Part of a small language model's weights: hashed n-gram embeddings, capped logits.
Each number is 500 + 25 x the weight over its row's rms, rounded and kept within 0 to 999. Layers, rows and columns count from 0. Numbers have three digits each. The size before them is the row's rms in percent of the matrix's.

# layer 3 MLP up, 1024x256, rms 0.0889, rows 947-1023, columns 96-127
106:525490521548476469501457511448508527526489492526482507516486519504483526488466497473505508507512
089:512519489497487559504506548505514487560487500511520513518387515508515490487462485513499480459510
105:515501501517516470471557538505493467504484492544488498508562503480476521521514492510533489466504
115:498515500545467510515521524509524497463481533516543518462515490470460495503518475466492465476490
078:475483519472492524504479507500484504522478514534528482462516461480470471480463467442528507522502
074:525519535459490490498523494481535470527497519496502485486513493504501470505526491508474531518531
153:522514420531496538543501493509495518514518512468503558551526486495501544497512497489515488488519
107:480503525517466486493521503485466509469521535513504474471478498488512539482554467479474501490510
116:564505447518464478505540529514506494478505511544503535514500501501499525493475459491486519480535
114:479551514476489457494520507507489543506459483472517513524483511493502494473529487487513478453506
107:510484503496508509507500475517483469540509541490468482476491548471502543454493499514513531487517
151:536514523485509470549453487477523522517499501543516481495511504502526473533486477476516506518486
074:468486483504496513499520486513529522481460516514520502456476549453498454516509474524545477506477
101:479484527493479519480517486523447514498452486507495539542540493502486497527442511500508529458466
116:530437515518487502527509465521448461463545472450544498478464536531550508508485496509468492518519
089:493458512501501497527477534489486504506475476508452508475536539496502470510510522491434490532520
084:477503513520484494536468488491519468531560477473532501527510503507513545506474467538520514522452
072:515485508500498490471514516509515530500507496478480523555524498524496479488506448494484502530449
098:512496503485459488514485498484509543477534469492562510469493542496498483474552533522499510489532
100:535463470480492496532513523506490487517523506544470526535515560491496490473472492486492496520517
120:510518502522510477505536534538492489517461514461525493490500571515515497517474484474532484482501
101:518487503526529524481497520484490501454487486460486527496476511539539492512537500539496509491524
095:507481469562439484573513483512501544514502546502516533466482491513492501530479517504454476472484
096:499456568470486477476509531503469499459511473518504488512449527502493532519475538474565522524488
154:521489487479498479497447443436497501507504520514528479516550497532534544511516483523463471516470
097:475516516452462501517522530538469488486480493515497504528504496471481512495517514494468517446492
094:468542487514517530491458497540519469453536528511497472510513514494482459517506479536490484470495
058:478529489500470477494463512525488488493486511497492577513474510531506536472529533490470570476519
083:467518508506455499494497497497512488500519482505451484484490479496486476501477467543506495549472
139:506494527506496471517498501554515493503518490489492511543485491524531523514513481497492452480508
091:484494523512474525502485548437487486484510509530548534525485506496500515468467479535542535484485
109:481483545526482506464509473531486548465511494468503510509492542527483497522523498489504462546548
100:505498454520507532515489538503451488469502464499499476460479514538484482553523483534512456473453
104:483469494492475525482487472500484543519515533473463527489517507506542502485535502485534515510495
172:506549540526482525508508494492480528496464518463505497537490503479509508493506493490485498511503
118:491494495527556518539539472489539473490493486494471571480448515499512507486529533513519480460495
089:482522496527495497533527509479500512506465522523491557510501507500553539500511509505460504531485
110:451506506526492552502547505489486523519490511480449510475482524562477515499493479520500454480473
076:451507509532469478498494450506507519543511485496464495505423555527474495542473442506510473543487
063:506522482457487516519493527475489517498497456498486521502503481497549505528534490495528493507495
096:491469523459555500475499528521480502470511540487540489525501458509468533513489538491515482499505
132:527475506499533506497492505519505534497489520524503491485526493532477513503503469504514494472514
124:493531504503501448492493507506542501504489554479478465504491517512493530517455525495490509482523
078:477479486492502547502530481486480485492502499490498536489473494476430489474498517473515535548446
106:508537489490490486526516484452440517520551549510500482494527546501471539489496522454526477543513
091:483478493473499506508481524512500485543457468490466484493501483482507507467493512481504520487454
063:497517493556462505555515489473556531501530509490530494500520513526506506484503490503483501499498
065:469484516473511522474493530472506476468469512492488475538511492537450509516486528493496487511510
095:505495486532505469483459465480559527493522511448451484522529481495487486462463486533525495483519
105:519504461512439506497495483488509529488447504552481475477514479512485540516487491547520477494537
117:453473504508523501523506514498525487510513501527512500461485448527486441516487489552542552558518
115:486530491494472495488470494458498505447424517498515433480505463470462519529506481526502512524509
111:502473492527538473451487436482446491475468546493512484511523491486426491483495451480476504519487
098:510527489539469501517511490533511490537506475483517541526505495500530460465506523464520492547527
083:508483464517488488527496499496518506465490499498499538489459427458515538467427539509530474479445
111:499529492447470509549501514507495481485473507529482513528476468514525490482475484503514483479450
123:493504519514486461485520508496500466485499506526513484497501508493518482508517472496547518446500
096:473563505476555544515523441482456513507510486468529496515447498467494523453505483523519485494506
082:527548462541489515479493489512474493479473476510468500445489449497515491494487498513514472511523
100:497554499505477528528492479481497510514511440534480483494518570475500506475491516508477516501490
072:510529490484516523470514446486527525475527497479487518494499494506547493538488567498519475502527
077:486480540537486494492480517503486512526493490529522499488528524470499516494537486543510485504449
067:509484445482470511473507520498511499533481472504490572463466543544495524490505510512507524509497
083:512499503531519525518498543502513533515527482549501461518535508483444476478519519478499530543534
138:509473495493475477547529489464505510526485590510463524477541519506490498497493526520496459508494
089:485506519480476503466516504481496524504571489512527483506483465452467530491478472510467469488496
110:474497497455482526494518464495489534456562492512533511517504521462487444546500470536472526494524
128:523470490507476489513492463495533489503489527538494478463491503482551527507554540519517534490521
115:529482487456490459514496515523474505525473525472536501491484491482517482513505463523485469485458
109:495516508506520463495476514512490458507489580497510469495501432474508495512461498501533521484467
082:454508519552479519483466490452513528485453487510520483508495479531479511485484481543478552541519
092:490532530516505497500538545463462481493500472552508461505511518455506535488461476506500469467523
108:454497508483519468498535526506493549493501479488498555544526495512502497512526487515476518499493
108:524479500496488489544498512498532491482492493530541455511476452500503558541477551506509487517506
069:487500488451483494560510486488489512508531517540486519515498510500511513532493482433543481473504
101:513510521518514467515541479506481549511518517471543523454498514487505454465519522499502495468536
081:511530521494543464488497513540535512472482538523505445465514493509514506513486515480516466505467
# layer 3 MLP down (transposed), 1024x256, rms 0.0935, rows 947-1023, columns 96-127
097:472518527464467453487476488499488498520496504470503513520487502500456502533518509507508495487489
093:454477479488489503471479563510493510557507451468505508452460504471495519474542500534504521514499
109:535484483520474487489487483471479414492505463510493503496466536477511477522552489552483464496503
107:510520495489479495481501494458490502460499524521491521513512499545443486507519496483481457525536
081:480497516544476468482473487524453494519470506473482518493452540540459535444476512534530474491519
072:539506509507500505486489472547493497510527516534489517515519484521503469501534489504516478445471
154:528505494515504542523481437493474487473512489425500503517521479491532494500530515469509544492526
102:480503512492492499471520501549504487516526473499497487534472535479512479497528471530455530511512
122:474523522507483482524469468468503478501507495509482501499496488513463513512480505485468504504507
122:477463499502503503504469465495502489492522501523498461503482440481519503485496474522530505530542
108:515508506505514531504508510497496520554460451540491491496484524515509493517481493503472483504570
141:504495519478482486566448501514511460507512481486526500544495476503517518534486464493484484464491
072:523502502458488508527510531486523505555499509458506552540508481482481490484497471534498502452536
102:522477493510511586499503484502465515481486492537529507518543511497485528483467518538499481512498
119:463462522517505540536519472497490541497527435443489522522485514493528478500473530480501517506523
090:504469489515483498455503498499485497504500467506475554517519485537483506518501521520461495504539
080:514506503512516478491548485523499504502472517524489499519506472523490473476469482512552467501547
072:523516487475506527526507472512476511522516492536531472509516462495536482497478505516504506487512
102:474493521474498526524511460531478515533536491497539484498516473460516484494518466507531490568502
108:491481533512537522497501456455525459489520513477489479526542530511495528527502522490479515461452
108:481514480517560504501484505540492491520482557427527533476462529548497479513496569496510538537523
104:502498530515504494521515495476533471481495485488504466423500501485529429508479485504506485505510
128:487504483535487477493518518504514478526504495464502493505500488509472504501448514510467497519444
087:494485533507499526478507466503468451474514495514500483536471532507504522515529510508475515458506
151:500489511539523508534457509478478531507494536471537480526504518471487528496508503506473511458508
110:515468520458520503497480536520492487499503480484515526465492483512493510490531492553535495519476
096:458509479539508490506517513531535512463460478513462480519503486475504460506499507509511482493498
057:494495504543550556503495499493496502472545517534517469519475507535518513523488453537511477459469
083:472498496507494521508523503499506464459525501511485522453459479489474517532483478527495476467459
131:519523507506482477536470496556483456515483486465461486554477508491486503503461471518501451508476
085:509531526513509528532518485480538487565504504519504550521482452482533540488499451523509529527481
108:495530478467495509476539470523518508483493493513507554501524495489502484519516450483506496498456
107:504455496460505515496493509461525490471537480531476495547507461462483512461466503515464524490519
105:508479543494530522483507546465521534519504490567471522508501495512494525480517512502513504518547
148:512515490557531468517536492512528487475500537492511477548497469513514528505516522538484487523444
105:528536502454477507516518484503537527540520485475492500523496519506527503490487459478487474495497
085:495532472504447455459505505537488464535470536519532508548435501506505497468568523493463509508518
114:498503541507504519543494474496454518500488487513442485550560453487503489502489508494532483491494
083:475477499523505474534467522539498489483489481509512507505508484489505476495483495584497524536491
064:496522510477526511501500497488516455521514531448522478492532522474513500489465513498482483481506
098:539482556493551521490475529493460508503481559491484470495514494507481483502512520506527493501507
136:498503506478482490481502492515518520504514508477501494459526451477517491511534516472470515466491
112:458505513473473454514455513487507509509471490475481488479501504514524536525460528503506469511506
082:534513502517497541546475538480499504512485520533488544526467549564505517480468465483503458553500
109:533518499503494523493467480486474532542548563475483502489477505520472534469525535528502542535502
084:471493498484502536475455513463520510468503497522500498512546505485556471532474481452512492498488
066:494537516477506491462468497519485516455447484548538537499503492503533444441486482518491490498464
064:452453529484534490526527509483503517499520496503454465520496487514563488512438502513529476490469
092:548489522514513505496475500483505509496501525483507483515527454510554462498442498525509476480507
119:488510498532489528467514513474498474509467524497521519550473529465488522521497517518494468507512
132:524510497517493492521465480487487502488454522503478510505549487516525466460506482467484497554512
117:489551490476488523476453522488487487475480511511529469502500511508449487548463492508509520531469
108:486488484519484516488490495504477498541547540472501505504499530501488490507504488484521537468528
096:493512498519491507497488521509518470533491468516508472488546509505515475512511477485494527536520
091:492499499498472507498535517525525495489521506520499501503466554488508516509492512544473454485500
125:512497526483516492431531497510494534469472501546462466500517453486520564505493490549506508499497
121:492495544505504504462529473515515448509491448551513488496503470504542454551528497489474499525500
097:512497469476510535542482531497490491533479548501516463518498459439483512489516532511526462490537
079:529524499490542507513494509483505507461501477497495433475465520481478493494519526499537459490472
098:472476488493462482539483480521440544529514464518489502481522500504514456487465476499483471480507
069:501545521504494490463491492491505514541542473523463504548501506519494489490504523457516483504510
074:442477516521530517483473489510475511519490508530489502519509500500512480498525465520533530545513
067:512521519524543561473508529462531506478486469494509510492490499526445486478438476473492530492492
081:505467495463514517520484489494482527511515522483487528453503432503523419521526514469459455508487
136:538515490510463541501495541503537503468479505541480484518540458460489522497535467557538497490523
082:529502466466479499471523476483494470511549499535484505478453479491495516500516493470456519429478
097:493487471480506515503556465513505532520519481511500504516507543499493478535506493493502493476492
108:484503505458478480534510479516545499482484495533481504526477486517531508528520517480497542541499
109:498479482540523534487517515482496504524522500500581534468481524456472502490533475530497518523484
104:470494528508508468510506483496485506536498564494550524535494502541542474542455476507555464504481
079:472525509491473491484501486453491467494519484528509446504491535503447470529507485547483539507491
099:483503473514481456506504483476528438493557520510478525485499499517480519512501533517493495484547
104:506507556476482502484505520474482546497539497487478535526476493500493486520523469518545539518506
101:498489511456506543547497533502513528475478521492495488468456458547532534516483535487526476487533
074:441487495513504499522512525481485541532536489460462536484535514478513516499539504470509499495502
122:503488496519496460488465492449501512505517481508491489511531493459497510452509520512549524556512
081:501493493519517520487514518536514453536510511521494490504503501511514531486542509463450514488516